Part of a small language model's weights.
Architecture: LayerNorm before each block, no position embeddings, biases, tied embeddings, ALiBi.
Training: a variant of Muon for these matrices, 256M tokens, 10734 steps.
Each number is 128 + 24 x the weight over its row's rms, rounded and kept within 0 to 255. Layers, rows and columns count from 0. Numbers have three digits each. The size before them is the row's rms in percent of the matrix's.

# v: layer 10 attention value, 320x160, rms 0.161, rows 144-191, columns 0-79
# o: layer 10 attention output (transposed), 320x160, rms 0.157, rows 144-191, columns 0-79
# q: layer 10 attention query, 320x160, rms 0.188, rows 192-225, columns 0-79
# k: layer 10 attention key, 320x160, rms 0.179, rows 192-224, columns 0-79
v144 088:141106135116155175153120145127165109157119129162087113149114094157120088107139108102152099161169151157093165105117140115134138093125125125107149136109125098124145160156136099139144163175112117080100170121137087118140126129093156134095104134
o144 087:132130109162165090125152138134091119137117162075145143127143136146150149136127169152129140119113096088167124093129118119156105116086132116128127146136130096125109119116141151095113115127143153119133083173126107102110112131139118129145163118
v145 092:164164128137147211106095150156054128137129097109134133099145098151131144124128112106093129135137184122120151126149140089107131118147169128122127128099137122149140101084139129139148156121132105101151131103142101149115103113077173121157122111
o145 079:114160152143126062167125146109145153107109116109110141117092154112121115154108144119111098138115123109138107130102126133148097128123102157150139122175147164128095105169107109084135152192122120132115102131119152111158177136139073113077154161
v146 102:112152162161134081126129126136098116140127118123151151098149080133105154096172136107153106168195075117115109121123119118153117122125118112143105139166111140145156145136095154128120143117155155107086130147157131160104135087117130090153165175
o146 087:135137116150127133099149106111138135143098137131131095137141159106093103144071109125109116092102143098089161131154180115119160115114118132147162103161160113087132145131151068140196120080140107138124115104099115133150165157109127101098162119
v147 105:142109161144097095141151160113136145119126124112147120146150126142138097112151167152119093109183152099154143090134125096100097150121191144140094136126122114114122086129119136127063113094136120105151115127117125119113130103140133120135129132
o147 096:089180136104120146107135057135107078111165120126119127103109121116107104120123102148123125130097117128109147129157135131141103129149192120153118120153132178106124164135125084133147134153134125127156137151136143101171123165165125105096117162
v148 091:101100118106164157106171144133137126117111113101129104111151094136112121121135132143136155124132107123150150115145114163121114107121096113108120102151154102114152115187111132096129106149148125168098068137124127147153170135165116158125152135
o148 080:144115136125131122161126116136104111127129133155153115137104151104121113110157136093100144154182109099149137144138166119145142158113147093123122159124123156120133124072085151157131117104128109088213136094152135109099102105082102118126099151
v149 097:126148130130102143103110128110093135183082073159111132126135095096167094136185137091145130131104175110142176145164155123178174149146133111141150146136121138085120072106125121095129138161099118143161107150179092141114141172119132147122135103
o149 083:113135113135129110129094110142115097152128185152125119092107155159118172110130138163139100126138073133119079157077077087099096120117102103138078104149145141181125174132113182101122145093151130139124118151091174125113102131114113107099109123
v150 093:126160139144121128131136131120123098138090074122082125139143097115126112132137104138067123170144117100143110119152094153079153126120197115155143138116120158143142145133159143140111084135148090148151142144118143133059126134145069062128129150
o150 083:159151134100145147152131104156146125115140134128132103062110137120150114151162159120166126103151136153117123155126151097124155112141090110111114161108128122097124145125065111123186181098113130094113134114149105100165130142108161163157168117
v151 090:150120148119089104110139167064149101125109148089137120130136148117107123125131103146150123126096112171165133129114096174100153136130108126107114122107145152140143108137114114144125119117118139138057136127179110132140093151195190097071129148
o151 085:124151131124104141117117098134154155165167149121132098163138165158165147130104171119103087120109140168142140151165155110116137123111165130109122120155133134142172130151134171129169140124102127105193117117110107103156140130092121126155150102
v152 097:125144166120116157153148116131185141154119097123121132144119118186117084147114136110142132151147110132116131138085169117082160119161112128143114094135104114136136157114098120104091123130076189128125141085141109103088109094136127108121125175
o152 084:139117069124149100134129079139111144122100165133136119117150104104127131121138130147159165092089109116125104117184132101134118136109169130136180128119117106112123142124128100148158113110163099130133125117147118162084133138125082149124108098
v153 095:166112198144121072132116087112088097115107132131131091150108105143142117088122118126121113129141121165166134153135149130105185118137133144126140161158126146133132113105080125151148116076152167139129059135051107107127144104126128132086127146
o153 088:125151100146135137151143185116115132110124154096142126093128111157127156151142114135128182091131151100127142148100092109116115139144120129100139136149105112165168125167170122095129144098159138124152138098185144155151109154105089127160152158
v154 090:126115138124118133090133150100113144159141110110129099127128108101126154158154119101119130143118111170120103126160123106147115150166166188174111170103112140108131150141102154090137125121167106112126141089143100107138117119105127139091146123
o154 082:117119152171110159136104116107115086089113153120090159121144149090131078133110142132135147126156145166152137136119118126141139113079147085076125120150149102119127107157154071144116171113143168116141140186130169177095122143115119099136142145
v155 095:088108159093118095152147125139128149103167156160123124155155114162128163128080152122107097074164134137130106133094118111161135112131133130089144128156115099101144126089118157129118171148123160128126101147123058129162150109129113117138123145
o155 082:111121117131130154142138134129095126122092133149121116103088147171117106136133112112110138123111156141164114118169136103149144125098129164136146101139110119141112116142128130079123096100131123168136165156155156126115101125102134109097150149
v156 090:124110139139121138092135152072108138123144089131087155100134148147157167169091098118104126100119108133137155127148106091133141110120104097143118111080116127109116136090137155132136142148130076131101096090140086144147139166125131110125089123
o156 078:122129098129114140160091115138151107135108123132121141140122164174139091130146116130115119120152115144122087143093096167144111111120153171112123151148133141132143122144121126111131120107132154115161173169101141139114117103138134117142113119
v157 090:148120083125122108099161129160161131154157155145123190136096102109115140079140125121139134096167117149100108127156114135113161103091166097132112106162105140184128134121142101133106107139118151116088153140106105119141123129113147119172137180
o157 083:099150115116149139108120138098127127110121111114151084137122135132133096133108134178121136158131117095150118164093143131131100136133109160148129123113117120133101108160123149139180070134100127149166098142098108153145113135125118185135105077
v158 087:169146175181138131108121116137128129170097145132104154095122099145145117137118102142126138109126138110106129111166170142185142137074117119129163131132128115153138138112137127128148134109084117119145109121108126123100136130142133162165092153
o158 077:093111104115143121139151115109132117098095121125190132157110158143131126109141100138141084115124127098141166068083107124087077143154086110135130133119115117148187111150147118125120101087133108110110130136129121082126150124153152109120143121
v159 097:132142114172125144121129144108163139107153088106121121136120162123119152129168116165139105141091079141105111100153135165133142142131141101098088139102105124116135139113133121186158106146157162156139142094129153176151106126082138132132085135
o159 088:140137099130135164143119152106102140132123174098141122152097102142126131154145102138108147125143164136127134126084109102106118145119114177113105157111149144109084100108082122088116141137144156108097120110116107154108090131178121118161145132
v160 097:125141184157147131146057116129130139112142100130139149192133163103117107115132112111173114120176125132128170096158107103094080156148078101136133128164089128144155120111097080121153165097127085105110113124142120129156115114096085130135111170
o160 093:105119126118101145153166123106157077127101162106114082112114163104113140116150095070119133120139101098106104142117157187151139112118152100139153105150115116129180133146157136116120071123142160128118121148108135171138110127131140142160121103
v161 098:119137125110126145126124124128118155111141050139134144131158116082113106152141174143131126134146148151101142117106147126116125162108134162130099129135106150127125146102117133122106139110083141209099106115133052108119123144127167132167130127
o161 088:102086139161171135130116108115109131140127173135143078095098187111130145166162107096110156149151094121139067103139138127091122142122130129123123087100121121125144103109080154151165117140107128104149113138110166149128114114157120133118107110
v162 091:133146071111141160140146124142114182114092096070153097132131136128142139100146140139122140142081119106096189126147138150140150126114140104132097111169136152132139146152123130122152147159111141135132138107119159101141130101121116137155150177
o162 081:154152144085117085137096142170173114075092117135122143121131110146153151124107143116112132138141123154099130152129152122107105100108116133149124160105150128133098129126123071142117097139154152118152111081125101132122136147123132103149121100
v163 092:115134116086136118137122139153132141126121111164109092150147166125151118114140141070113165156090121117165152133128145108128164154131136119064157121118130139106116130126114174091136167123147121127085132128143157158126186081077161123158175116
o163 080:143117167117103110174131114110111117200116105136107136135159094118134117120157122142121142113108099136099145146122131121138113119123132099153137081159142117125148112129131121136137155095122156181109127146154158138103129124087133053137150117
v164 098:202113098146133177111111086076156166158076153099084125117127098109111149128107096103141169141143160126142124104125082127118163113152131089141103121132174127137178143163099102122095124119143151148127141101172133157145131114112135132135179132
o164 091:106121107147109129110144108174125150135138138133135119152123142131117163152177131134120140121130116109134122080140144144102134135069140106121157151110095179078133111142196110162156127198175103088134092125113093133092140185114134118160071129
v165 093:120105145127108107138099108102130132105160129144116104160104087139150130106105129127119140124165118128129136147136116150170135081136095182203136152143110121150117111087144155086077171115119085126103129189121133118120096154088147130195092151
o165 085:149126109114128128113143115127116113156129108128172133118147155114132120137122142118124125169108139113112115102128122097098095123134185114065130120162103090154170173156136091106148056116114161130134144137155133143104138157144140125070148121
v166 095:110153118088112129135125133134165140155133109099118087112153133092149129140136138123104098115145114102127094161159119080106144116113133169072157114173070121122099141112148124128109150145097148122137109135117111142159101124143164168150110119
o166 087:168055117154137109124144111111083118069119120136116150156105124121096140138115141123178178130124091156142090127135139099124128142111147094141105136155134111153143135113124148128159080102155156169083126129132092124116098137136093155097130094
v167 103:131126103134124178091112172114139166110119095092101130118147133100138154128108164113126132107120127096089149093142103124164116169151147128103124150146108138129129147147084120147105114113122173113128095128196131193119101135130089170142175120
o167 089:103121167100113118151120098150112119124105128150150118154079134118125107153170153080106125140147136157159113111121103130112138120076141115148143084105124137135124128109133124142148128146182107102098116093060128111124116131154164105119033141
v168 097:132137113101081114126134134113128120116104128126123121119169185126118151160129146118085112139149175139130093198146138151104124099122105137128154119153111130186162135085101074111107077159160108082110102126155152141121114126157132121122154120
o168 087:150137106178147118108115150148150120152143164093118135154107106098111104105121145111191141102109121139151083120126142114101142149113159123147106119098141121132141130186118147179172156102075116182172147139116143123152123147116083145107103127
v169 092:110140102116163149143133133083105134121104118131118112094173140142118093159096105073072113174082150132129100142109120122165160102105150146149132159135169139143095128123122159118110154118119107124143118118117109112123148149127100103157152129
o169 082:173087110142121087122105180149123126152105118111084171103120163107157123122154169126143160127156132170141138125180128102108138171131125089116147124111087142117162102113135105098131163137168126080126115146156150108105099110150139160112145099
v170 102:116150131123111165144124114143159112094124093120102130129099126165144103113101092116118166103152144150103129138087151165116120175141144125103081135103131129101095177116145074114139099142176149137138102144139126118152161150125102129116148165
o170 094:128107113113159107198124106185154139149113138126171079156151126133095156125139153127107132133144132147132150118116116104162122125105124162116112130105120107127124125103125163153154137120122185098099149126143149143103166133128134129178134124
v171 094:149062141179136083166150116123118108090135152130160107162141120099110106123159121151112132108153110172151144156109151144103093130139095169149143093166152119116118095087116117132142139101112124130125131114125151085107118123099118115090186148
o171 083:112151149073139185147091059140110156149187107102100107105143117154166131113070083125152139137141116093099149150100148111142140140145148136075147137094147111137127142148144139112122115121163116191134146132153124131153146136117118161131100123
v172 101:118153078150124134120081103146147161121125106124131113110121130147116136089145095101090141150145094127160130158128106138124118119112130109122153091119147160153161094119098105123117140119138091138107150154092178161143150112094098104165123135
o172 088:146094136110154140156168163143110140142097150122128117132115177071061112139105127115114148118129123114069150138159118142125140139087106117170121180187108134092118180130153133125134094148167151140122119095119133103079112152117127142107152137
v173 091:103137132107087109134194161137124104145113120153161125149144150155149098152168123119142122118139088130117138118131136131141139120161152149180108109132146127099139101111134111118094133159123068110141096111085145190120094144089139196154141136
o173 085:112163138078162144131067073125154107141155138145099133121118106154130173120121129132116108137124146143104105156142109145121084096118157138096096138157121141103123151126078078089116094109118177160129144100140110108099150132114102128113127138
v174 099:170096111121157167151106139149110142117097073109118104119111151139107136138105128122087145165130114143124218176158121160138144119154090127119130137144156059125128133114124096115117100116130101136106140115122107142166105094159119103150181111
o174 089:127188146150098092118173120158159136111111137131091114156107131104156145138135099075132093098123143128125084097108099138148157131128151106132148140119098145122142107121137164148165083133123112130145102075128190098082170139089151129129119148
v175 112:138145123144081122154124138153112146139098117098137115126189152124128105080145127119158156131140130131152157110206140089134152092099117108159131104142128136110127179134137142071105132145111163124121116110114121108096158113125124118129154174
o175 091:104087097126093125169093091163126118103144118127115098124131070171119136124141132133115123148101084159132077140079112103132128155144136105139108134144116118105130087139129044164123139132127119144149116149115143128121116098142171141163159143
v176 094:121110163111127121122114111151151119122111125104125163146137140098098102164130101143097141126145122090089094149126129124079152119127140115120164123106132116138136150134115130159146094137154104122168131128133170128131120091140140140112126097
o176 086:162149134140123139120149160081141159087097099138131121162129144114096194127109130057171126139152092129125137132139142128166067143125131109143128132112174137132106113158117109112154172162127118140120130118125083122124148147144108144141107132
v177 093:159127124150073118082113129095102091129142133134118144095153119084120128118128156118131135159148094167136073084154092130099129110182132160154140186131128125160116149134127134104140121119133094125145118078166121113091098189157106114111161124
o177 086:094113143148147135128079101138152121131163160119085125140089138107132142124153146134162136117147170180159109143089123111131161123091126139070106134120146104092192102116154139128123136135101104108089129153099119132151125125122142174130106126
v178 100:142151137134122200175129117114146128125135098136128125139149121199101118142114138117133140124161125095108142106114123104115108142136130091183167141096117132141132106109109122111116122067187143121079112083148143112144089158140142106097138146
o178 092:103189126169161092085143127126099117180096138136128108112177096095088130145138121116147123119128123155141137106128115159133178129125136165103162115164130116120136118134093106124162126175097109124135112116155128115160124093170129140151153176
v179 091:123067132144117070125148124126114109159142145128091154136132100049112082105147097156097117134131167128088131109100110136119122157113113157127124139160149066147112124160180128072123139145117135168142167140162125085164140110158123121141112097
o179 084:127161179094144155109113141121134098118163142118168108143134156181147163125064145144148112144114131115136134157161152073149102142136127124104104176063141147107142128102123116157100144149106134109155103196139125158132154125091154136079108133
v180 086:147120136115125123110145146136152125137126131149104102112118159139112081123103102129133104133136100105143115138117126134114144156138121165043094127122152119131104144150141153162128069093139144124143154119153143174137126138149165135071089092
o180 078:121159143143121088133115137076127121110119129125127140180148106155138156165167113165146165157111144139132147143134129106140091140121097138168135120123111146112141131097109165159134182097142132108107170108102110109099089137135114099181142160
v181 098:113110160101132158097136125117114168126092154142108087150106175154134116129129153126184151116165143146106173137125107154147144120161127167120147101127153099130132130115142134133166160143137139114126122130129147145114138124164125110148107116
o181 081:130153150121120103119115175100183107175188116151128133131138053114164162129134152079091120148116154128161116134106120139146095141100108083113140157109109125156086153166114151139112105126126146121112121125108136137109097135100122135091106106
v182 100:154109104145169130099128145062108147134103142115142121148098092133161126127162099111137166137136162109124129148158097149156111127131135130118094119120142141156152120106151097119184111124110138153134141101137063136129155165166113156080134157
o182 089:113160135150087172143136092150175122110134119130129109135146116138101152104108152133112060114168135159172173160073161161127150159116096069142149164134107131101092138133127213114106125123131141115132116142126182125146113111115131126132107135
v183 080:094121126086114079101148156149143162139110166114132130131121130128122120147101159133151139132117125152075094183115110171180129151156166167129146141098164174132129127162071140118086133097100127137171181129125175112134110147127125118129115120
o183 074:144139167136088149131119092099121122114133090104147122144149105127158151129142144158112103139122153182133136104176092098101132099100099104135118113108094065156097141145167144187111141119119127150098110118119107117074152121152152104123116153
v184 098:141129107141140104088119174108120130073103124140128121154139128118165096168153120133138119108160122131134136155145115115115093119118114141122180118134200122102118128132137154143137178117135092125108081138097110108119147121120120117101133133
o184 085:106081164128128193178114083123125106164125120130125126091097149110127159137086129112129119149124147120133123086097144158129138136101096147125152152121104108112159087124114132127138051121114151174123140133136153146135095123117108161125122131
v185 093:129107122157134133144107143128099160133159136109101117129149114092119175108082137120115150132115142130136120147142151161159083116153140089142137144165127118130099103094128093122163140091125085152110166151132126073131108141105102106092115153
o185 086:125162150129091157108118108127131147123148140127131125104118162141131099142122124119132101139112137135118156140119133106128187122094063115121137131121156103186135151164152157127096091153115122123144122114111150156123166111131134147135115111
v186 099:130173148148117173139105113162120096117100101126142157104153073176109149164138121156109135109093138155107156103166146135143093122086147108100108116143140194129147100166136122114106118137097148098111115165125110139140135130064115126106148133
o186 091:110095121081168137153109147109100154102093150147154140151095177108143096134062132111133125127151124102153149137152135162100154104119108134174132101128099118095124126132143061130134143140154137126166092134139133119132150120150115105160131155
v187 090:169139117135119127078145150120127102177107126132122153156099108103118148164136140070153107116143099113143123088162106106122112161138134146096147185131135144133068162132102163140114146135123133111116097166155118099185105145137126112125105111
o187 081:122134208136095123156125126113120108125134101155144151124132125118169211136104156162114109125111143136134149101109156121136122120097103118146103088127115135126160105150198119128136140135122098137140113113095112142122161144144166108119094139
v188 082:097126108126155128118103110138142102166096146143155091156133124092150145136171098119116104126082115130119094157119111119145120138125189148112119125132140110126133177127116103159092124155155137112162091112170161152097105134127137146085120156
o188 079:159128205098126132165124146103128129137136112105130087129123125119118151111129158136119160111126166147141113130135164100113142110129132077080098124105159147126126116076115123076136103129157136139093155131129122135158172140123108136145144133
v189 100:107133079118106182146153158142145134156123147098163081184117179157122133107112127123105143102121110136134151123143132159107119103123083093128138193107126109143119116113153122137149086119109111137115087156163092126164090148170148141126138123
o189 092:124124121132131118132119163105134193126093113144129161100156139100109153112085128096090096146137151145145124112092099125143137136126139140154134103159123134110148135142084171085142103182133108115132134071133154117145157123122113154148115133
v190 100:069091147066127111145132149148094125144136144163115165113103136181143142153128113128145116098108132119159128136109109076129132145138123135090103118140132095125161129131164165164144117145108144118084120098150071131126155132183121112103149124
o190 083:146140116143106120091151126073153158172113107098125109078131134140107146138144170163122193136122131168131103141132084110141142117157133185141142138124103141097112108095088131130104149123120135145165152129093134144155102068102135128120109112
v191 095:115187128111095140112118163142120116146116102099159130144089103114147074135115166153115130106099152109080118153159118097132125114084124105087112173117125151116120116133154118101107151114089128110157134165131125129114133158114143122117112130
o191 085:142105129101138131125139123126179110124138143122128151118120113130171161094082185140123067131114113132165121111116124143074144131158108147146118101123141105140118130078098129142183133161129146156092084146119157101149122125153113142121120146
q192 062:125085089125139140140131122117095141111144164089138126125125152094101107140133106120128153117156135111111139138114136094104070126145129122103120135106140148143144166088120176112133113109159161084118157129135105126143155152096117091165140105
k192 059:125131114109141156146152115116144113129167114133138129153106141121173089144144076143100144100126123077064077109097126100107119128116133157120088102120144122156144130158095136110106159133140124120117099142156096149141155131134151112115107132
q193 057:142149132186116136120123141128146110078129123141105148136173124156129124153099127158152124126129113159126134152111099100146152156133146099134111125162125070110096132143122147138112145110115107170101119136121145098124119131077112112089146122
k193 060:118124137145127160122147143088133129154129163159148119097082172119109106125107140120103130121142158143123083125161139111152131107100128064162149128138162104108150108139166129121116172131107128135109148147116158090150144112164119153148153123
q194 072:127087125149122136125104156121118121106115121162111154106161153114138086103122146147154108141124166139190082110140158146169147128128124148100172118103152116082070145102134133136113141096160136127124142107105133113118109137077124123127097136
k194 068:145104141113137158097138132128144173140106139145142133091102103156133101114111142163132108141116166096174080162138118138111093082128118095148118114132147143106144129146093121103138156105150117102130141144133133103152120122158103132090115119
q195 071:142127167123165152143129144122093101128087124126157125072165129096118143111141124111107146065152109157135128092139103124151126132113144152149179115102110110121161111123143114142096161133160086170076128129135095124134166103104145097145115146
k195 070:169107194151111120153164087120158104138120111101153124160163164125102122117150140144182110152129136198120088098123121128135180108123126168123128114147112125119111146146091125095132141161120153163120129111089162113109144165090115130166138148
q196 067:168158152111140132133115138170136111165148161124102114140178134158151141127096196101110113154089146144151176125122113169132137090161149111154144144143095139146127108100134125129127078129081110153129120074165143121119097131128141136136074135
k196 071:122131156148047120140101090109132148110096125131129112135088150126128149145144120094063099154129135133171117130196122140155147146135135132127176140125103153111169122109114135126099070118129108149128107123108168105113077111106107151120139107
q197 063:122146124093114134113106164128111134098122111123118143132141144090111122126146167129118130137149120159190132133123132136116121111137103144080196133160155085093183091159132078157144136112134094141114122165126143113119071119163170142137113117
k197 064:137145123175099115109075131130143125108152152087131133146082112098103130124160115099154201145148112181138154122140106075138129127142117108114154147141108138156114133169149100156104127134137132131121164139099148090123074153117104147136154102
q198 062:121094143120127089135163104095124151132133115092148111149109125155138155132165127097109143128135133059123154146169127110112119125129174120120121148113102152133142134154093167113112083153157122141149118132156073135158144126148117114145139120
k198 062:128102119130125092147101131113145134083209137131140135107172148117161153099173167070131120107144104098128103087080106092142112170144121144127130131128135150164115128173069153116133084176147166154124111128148126158105145125107111109154134133
q199 065:153101157175142135119132116114130138136154158119103117142154126140162149098120083118162119091118133158121118120131138119120145099115112152147121120119178149073128130129135158132098128139115140160057151143121129164109159120104083117111112130
k199 066:120127135133111167107196135125147131179096141121121182157089122107100109142136105153168118169152150138121107129164124111130171136043097128142123152119115127124122161148128163108092204119150140104127128145090139152113143114146121129153134138
q200 065:158114104146130138096114139138157161117124139120177164148147099096096173115153090084116119095138158107127102100149139153138136116143154102122138110158098151169110100139145090125180125111139131114123166116138164141113137138159110103116105126
k200 071:102139119124111133150108108125112106096137157168140154133120155114120095086085146144105099081134126128170169117132153106110103118078116161099162124095094121157132134073156126145156131153127179121136148145130107136142123155176127176172081123
q201 069:098109114152089146103140083101143104142117114147118143140129159129143125113112117123140107123154146160127099076192159097152150106082132186122126122114128107111169152134160087090138126151177122156104131124066117169105138123157139131125149137
k201 070:121107127092156157089120139152109103153123141090176141112142146096092102167092125160185104062134123157139096125109142112129136094109116094145145091163120163126129154124115145142118129132130170121140147195079125149141173152122111123134141150
q202 054:119144120081132093125145121134150131100142150149165134143085115144098140159170104127106133146137123151108112153148137140096082098137116133119093100138099149149159123095108095102154086151104144077120108142136135091114099136185153134156115105
k202 053:086132116119124108162093138170144146100114158141111116124089115099165127144156129082071170118111066148109133171141147152130114121147173146113134112116111135187092130099072155159124079156131097140120110101162086141105129132141157132170131134
q203 062:156137152150154111159099123150142156122117113151156120123123087114125126113134102114139126079134157137083122118097151131142118144114134127116144124119102156134132098135096160135124111159132086156126149116133108068179128120101138130100166188
k203 065:149119138157122102170160138147152127146131099149108134120126141132087138109103115139198118167123143138082113151133121150107125102162120118093183114116075091112130111107081151132152119087122114148132082068126178146121122135151186098122106147
q204 061:087165169151135145116108159132107182088107142120114146137151089095112130103170105144144152118181099124164130111101156128095125112121110168093132102142154105101104132154099117176105120126116108107141115156133127124107110139126109107114113133
k204 055:159132153113134131154130125158150131107160151170093155160100146121103118098069137155125153211157113111124165078144087075070121141112085129132151149135122090146096129092128104123138145115115147143131096135127149129121094134148125137145141121
q205 063:109088130149140130177133087124141158137067099149105143108065147112095147120145126149136134148097099109135104161092155119105158121150157131092135131120122130164128125129138168134127111127158136115115190119081147051113115083105140108163117161
k205 066:075132134126114152121126129113131125120141151151099126127173100125116112117150160076114111129110135170150120152077135189103117080140130105132143079170155072159161124156112131126144085125131124123139108123157119127136157108096117160157100127
q206 061:121139115125141117190135094157116141132134123153148097148136103141114128126116060139097183132128109158087116130110176120142106114093108125080091109136150151148113115129130125131129116109124094123134132117133104156104108118139146135129162127
k206 067:124165136102174119138166119170140111137128127164102112131124142126125108137116124153134123099085169079096164102138133123113113140121164134112109097156135081134063107119137149119134146112092106128142125123192109182128123117120163121124096153
q207 055:109162139092127137155149117153141181122170110091111121164093121120134134123186104128123133117188127116128115152157146123125149153157122129140120096100084098141129116151100147133088134149140104134136121151099112097102127097090119125157110159
k207 059:142110162091123113144098090156151170110157178147124140142131134120158126147127125120111108148124118144135129138117070150130131132135153115115124130129096120096114146101105180137119098148136130111122117105165152088139123117096143086156102116
q208 068:163102143101146171179126164133079153114150151076152122096118152113152193125128152127148128108180127123158145122068113134103106148156099140150136123128146111107118091128112141135086108105123132125099108151157115148150166133134112171139112096
k208 073:123123135127141126162138092119132141171165115156137144210115130135109139139160060159088141189105139164133131171120098146149177151143119160115118178121148108151102161131133112124098134172110151111110154103113135089083134106118130093116141118
q209 072:096143102114114142085129149114130152142127101146123159145106104125150148111181079169106142119149174109146098109201130142142169134105128178109107101115135107111152113184141117124147150156156098090159091148083116138094101110106117132109131136
k209 071:151131122111182126126101138174124121135143176131152149107164133132092112096094147151161161089146145119171172132125092161108115105110107114145122146124103155098065158107158114143138118104137165121134158153140101134158144176127115123126130106
q210 054:121149087103132103090088175155101061087132139160167162117147123111138058125171103120126152139145158158197086136143148158124140125114145140134119083139166131124132122113133082137135151125141159099149106132127141148086118143159127122120068118
k210 054:174116110171129065109113142153146167094123107142118095136098116151132112083111127190157135134111147117138124121176148077102111117118128139150101141096121138172102154091134088121122129101126147112152136155104111129115114172107120142119079145
q211 083:119180111122095134121118131099161122125133093175122170139104136154136147125129145143102101140119151138169127144172137108111141129123124189117114144136144096125135092152128129099122158130148108113159130120086151146046082061146137137125144130
k211 080:117135129110099123090083100159118134112159153100150135101160110154121150135128120128134085116125128139186161151127070141129103099143126083176142109124101094148094143131137113160104123072103170144155216153143112150134149133117100154145129098
q212 059:143085121107137158107132132130099170104133171143147125098103171138121133109137125133136164154125123132165100089141123173149153118126118148114135140133132132140171140154162065141120141142146093137160115131133108136137095115114095198168080157
k212 061:119048124163150106173077097131140122100184143133096128145104107118110124149124121089131139114131173105142122098152101159110153119131165126136149121125144153128113190117152120141122120164098151159127142129119163097122126164097110097103139102
q213 070:155127056126108105122157119116120111157091120144129136134102154102156132134157106180140126134075123092095143150121075129122125171158138128157094146109129120160152103141126173096165095110090138120161083159126136097141147129116103141100142103
k213 068:094128108112139153150116118129127107185143107108129143102160141156125171109126160112097107126098119116131133116103154140138155114159121087153130121108161117095140092090115096142165111118162115160057162111150125134168152169149169174128131141
q214 069:110137101120091136168127120107108126102115139120112108133131154101118172131117153184132104116170106151111113126082126099150105145164133188126110104098106083131086137083070141116146101133121111106125116166144083129158155108145125118126137112
k214 074:100098131113153159144135098171140117163175118146141116159100111123078129146111100177146146117120150137144116167084154112125126114156143131101118124129139056120080114045092131129126129145115122116104136151139140121112157146130157078130146136
q215 066:120118112120143133153085147159128094098083079154117131144105146128115109138148110162119112119086144148128116133152104156188149123091142139122133120114121099112143151124137128128093140121123094161133153111131114114090077160096134133101088146
k215 061:136131133100148106110127148135161138107113124096101110130074122128079143117127160137162146099136182118155088152097134136100128120136140074139110104189124118106153160151167136123148109091166118125170135106134088140139103144086120140104086133
q216 059:123110110108131157129120123127158164156132126116087129125141147144128100094127141122139091129136127122162114141113142138142145134214104097126160131142131154160133123137174135159117150127133120140113146159134132100147115149108108166171123145
k216 060:120107125158107124131104116111148167099130168136088143149102087124155106129138110079142105133151171148142123164138135168126157148137158112107165156149164154095153154147161155155124120128132094113130089119137172073156091113118133172104144106
q217 081:134120128162146123116126127143115114120138154159154152093198121134133117099069164087131106090092159116145192119102121118092127120175150107135166133129113149127103125134180125117129109089153160137107183117131103123180131164105136113134114145
k217 083:131096117171124121135138121047143161138100106167130129150127143133145099100134128150128105092153166127129108113161168093145140101082133153105136113109110103135132114184104133113137162134160095140107143117099113129117131105131121116120170152
q218 079:119143094143142140112132136120132141141139067093120118176137119174130125120159124149089135090128131108152140135140134127142133157097151083115148158154155114083143126162136180131059154135140077153149098125138128107113131123106123122114180155
k218 079:179160130130132089121103138137118118142149131099143130077146144162150140143110132177194131137133161134140145147111115121104143179137092132146096140127134160077122119157153131092124122112097163112149097115134143165142087093161127106100136096
q219 071:091146107138101081139116109097163114117086118176149158129120142166120126108141118167134124134128147142128128108118132077122120101085149186119146153097133111117146130139116159080093173151118121117118132117083121106115132098130134095133176164
k219 073:091155136104142146082154111150136117155121127085150133094137138182115134167126111171179117128136143116125132112130109120124114096154142086153099108101104054125109129141118153127130153091114135127154142151138099189130177121133096108138141162
q220 072:072137139125102167123113090115158126161163117163085128151168100116135126108121116132164125107114154137116136123135166120137138107129079142140128119118109103146132146128182098130140130131147108143105112138097139129129132102143152163130162129
k220 075:130152101142152154076150120149112103133103179165108146132163145102111123132123125159151119071133118165147182151127127134091119107136151111089116091128103131134136131127165146141123165089113066130116148147120173110144128101095149123151137150
q221 057:119145125137122111085187113117128135122138130144134137146120179097137138113117057138165137104119118135131078144164121098102183117119116148132083102159132109066136133159137108120105174136126133131088129174066167146102150120145116109142126129
k221 063:114119118091160151121164133139132129166111117123134153142157144096112089108119134146149113077144111157142145135124143105112133089078126114133099158091105116152125154139156131111113188138131137125114171185092123111151144121123119108205135156
q222 059:146164124094135144131170105141138154121133105097102119171116130101117127170144080140156120140136127130135034142142145148183144138124105137137083068150119101132113151102105096140151101105094135093152107128105120127120146152125111114097117123
k222 068:122110136059142133124140147141121149113121135149146148140102104099100141106092170128106113110108131117130153175120120124072102111135140125102166168141163158152104125036142129129144118123133127106101110151162137089158130126138148090131086126
q223 062:135129106174136133134153137115104160091135116126116156162156119131134064102100105129100109118147123090146124144117165132153124143135128115088193144126155156096084135144126136167097165110117134112141143134122168095122115142113144084122164149
k223 062:178141139109150089162140160128128161112137120117133120117133137186135135077073131160152148128161135109145141112122134119110107101094112118147108123110082139081091091144114099100138139091120112106145150104140126134182094133184151130120144132
q224 056:124136147120126154111108168119109089135152111093176105082133099096124195139119135124132154104137101132133122122148146133127100100102127157149091087100115096115079151102111122143129144129151105133115068146149094161122115122175124183117121077
k224 059:160131125151153105143150107154120078119157110133125097154144122117111122134123123182135144148109113149116157132122119109129098145147117194139129132165134119118096132108148091121138151135131136126146121152093094111066143145112120098124119118
q225 062:120136153106102151121166111157108124116142102095121072156129149101094100162153111097160117140165113153107104134120157132144146149103106088166126098180099105121141146137112069125116107099141100141090166137132115127111150153140158133135121149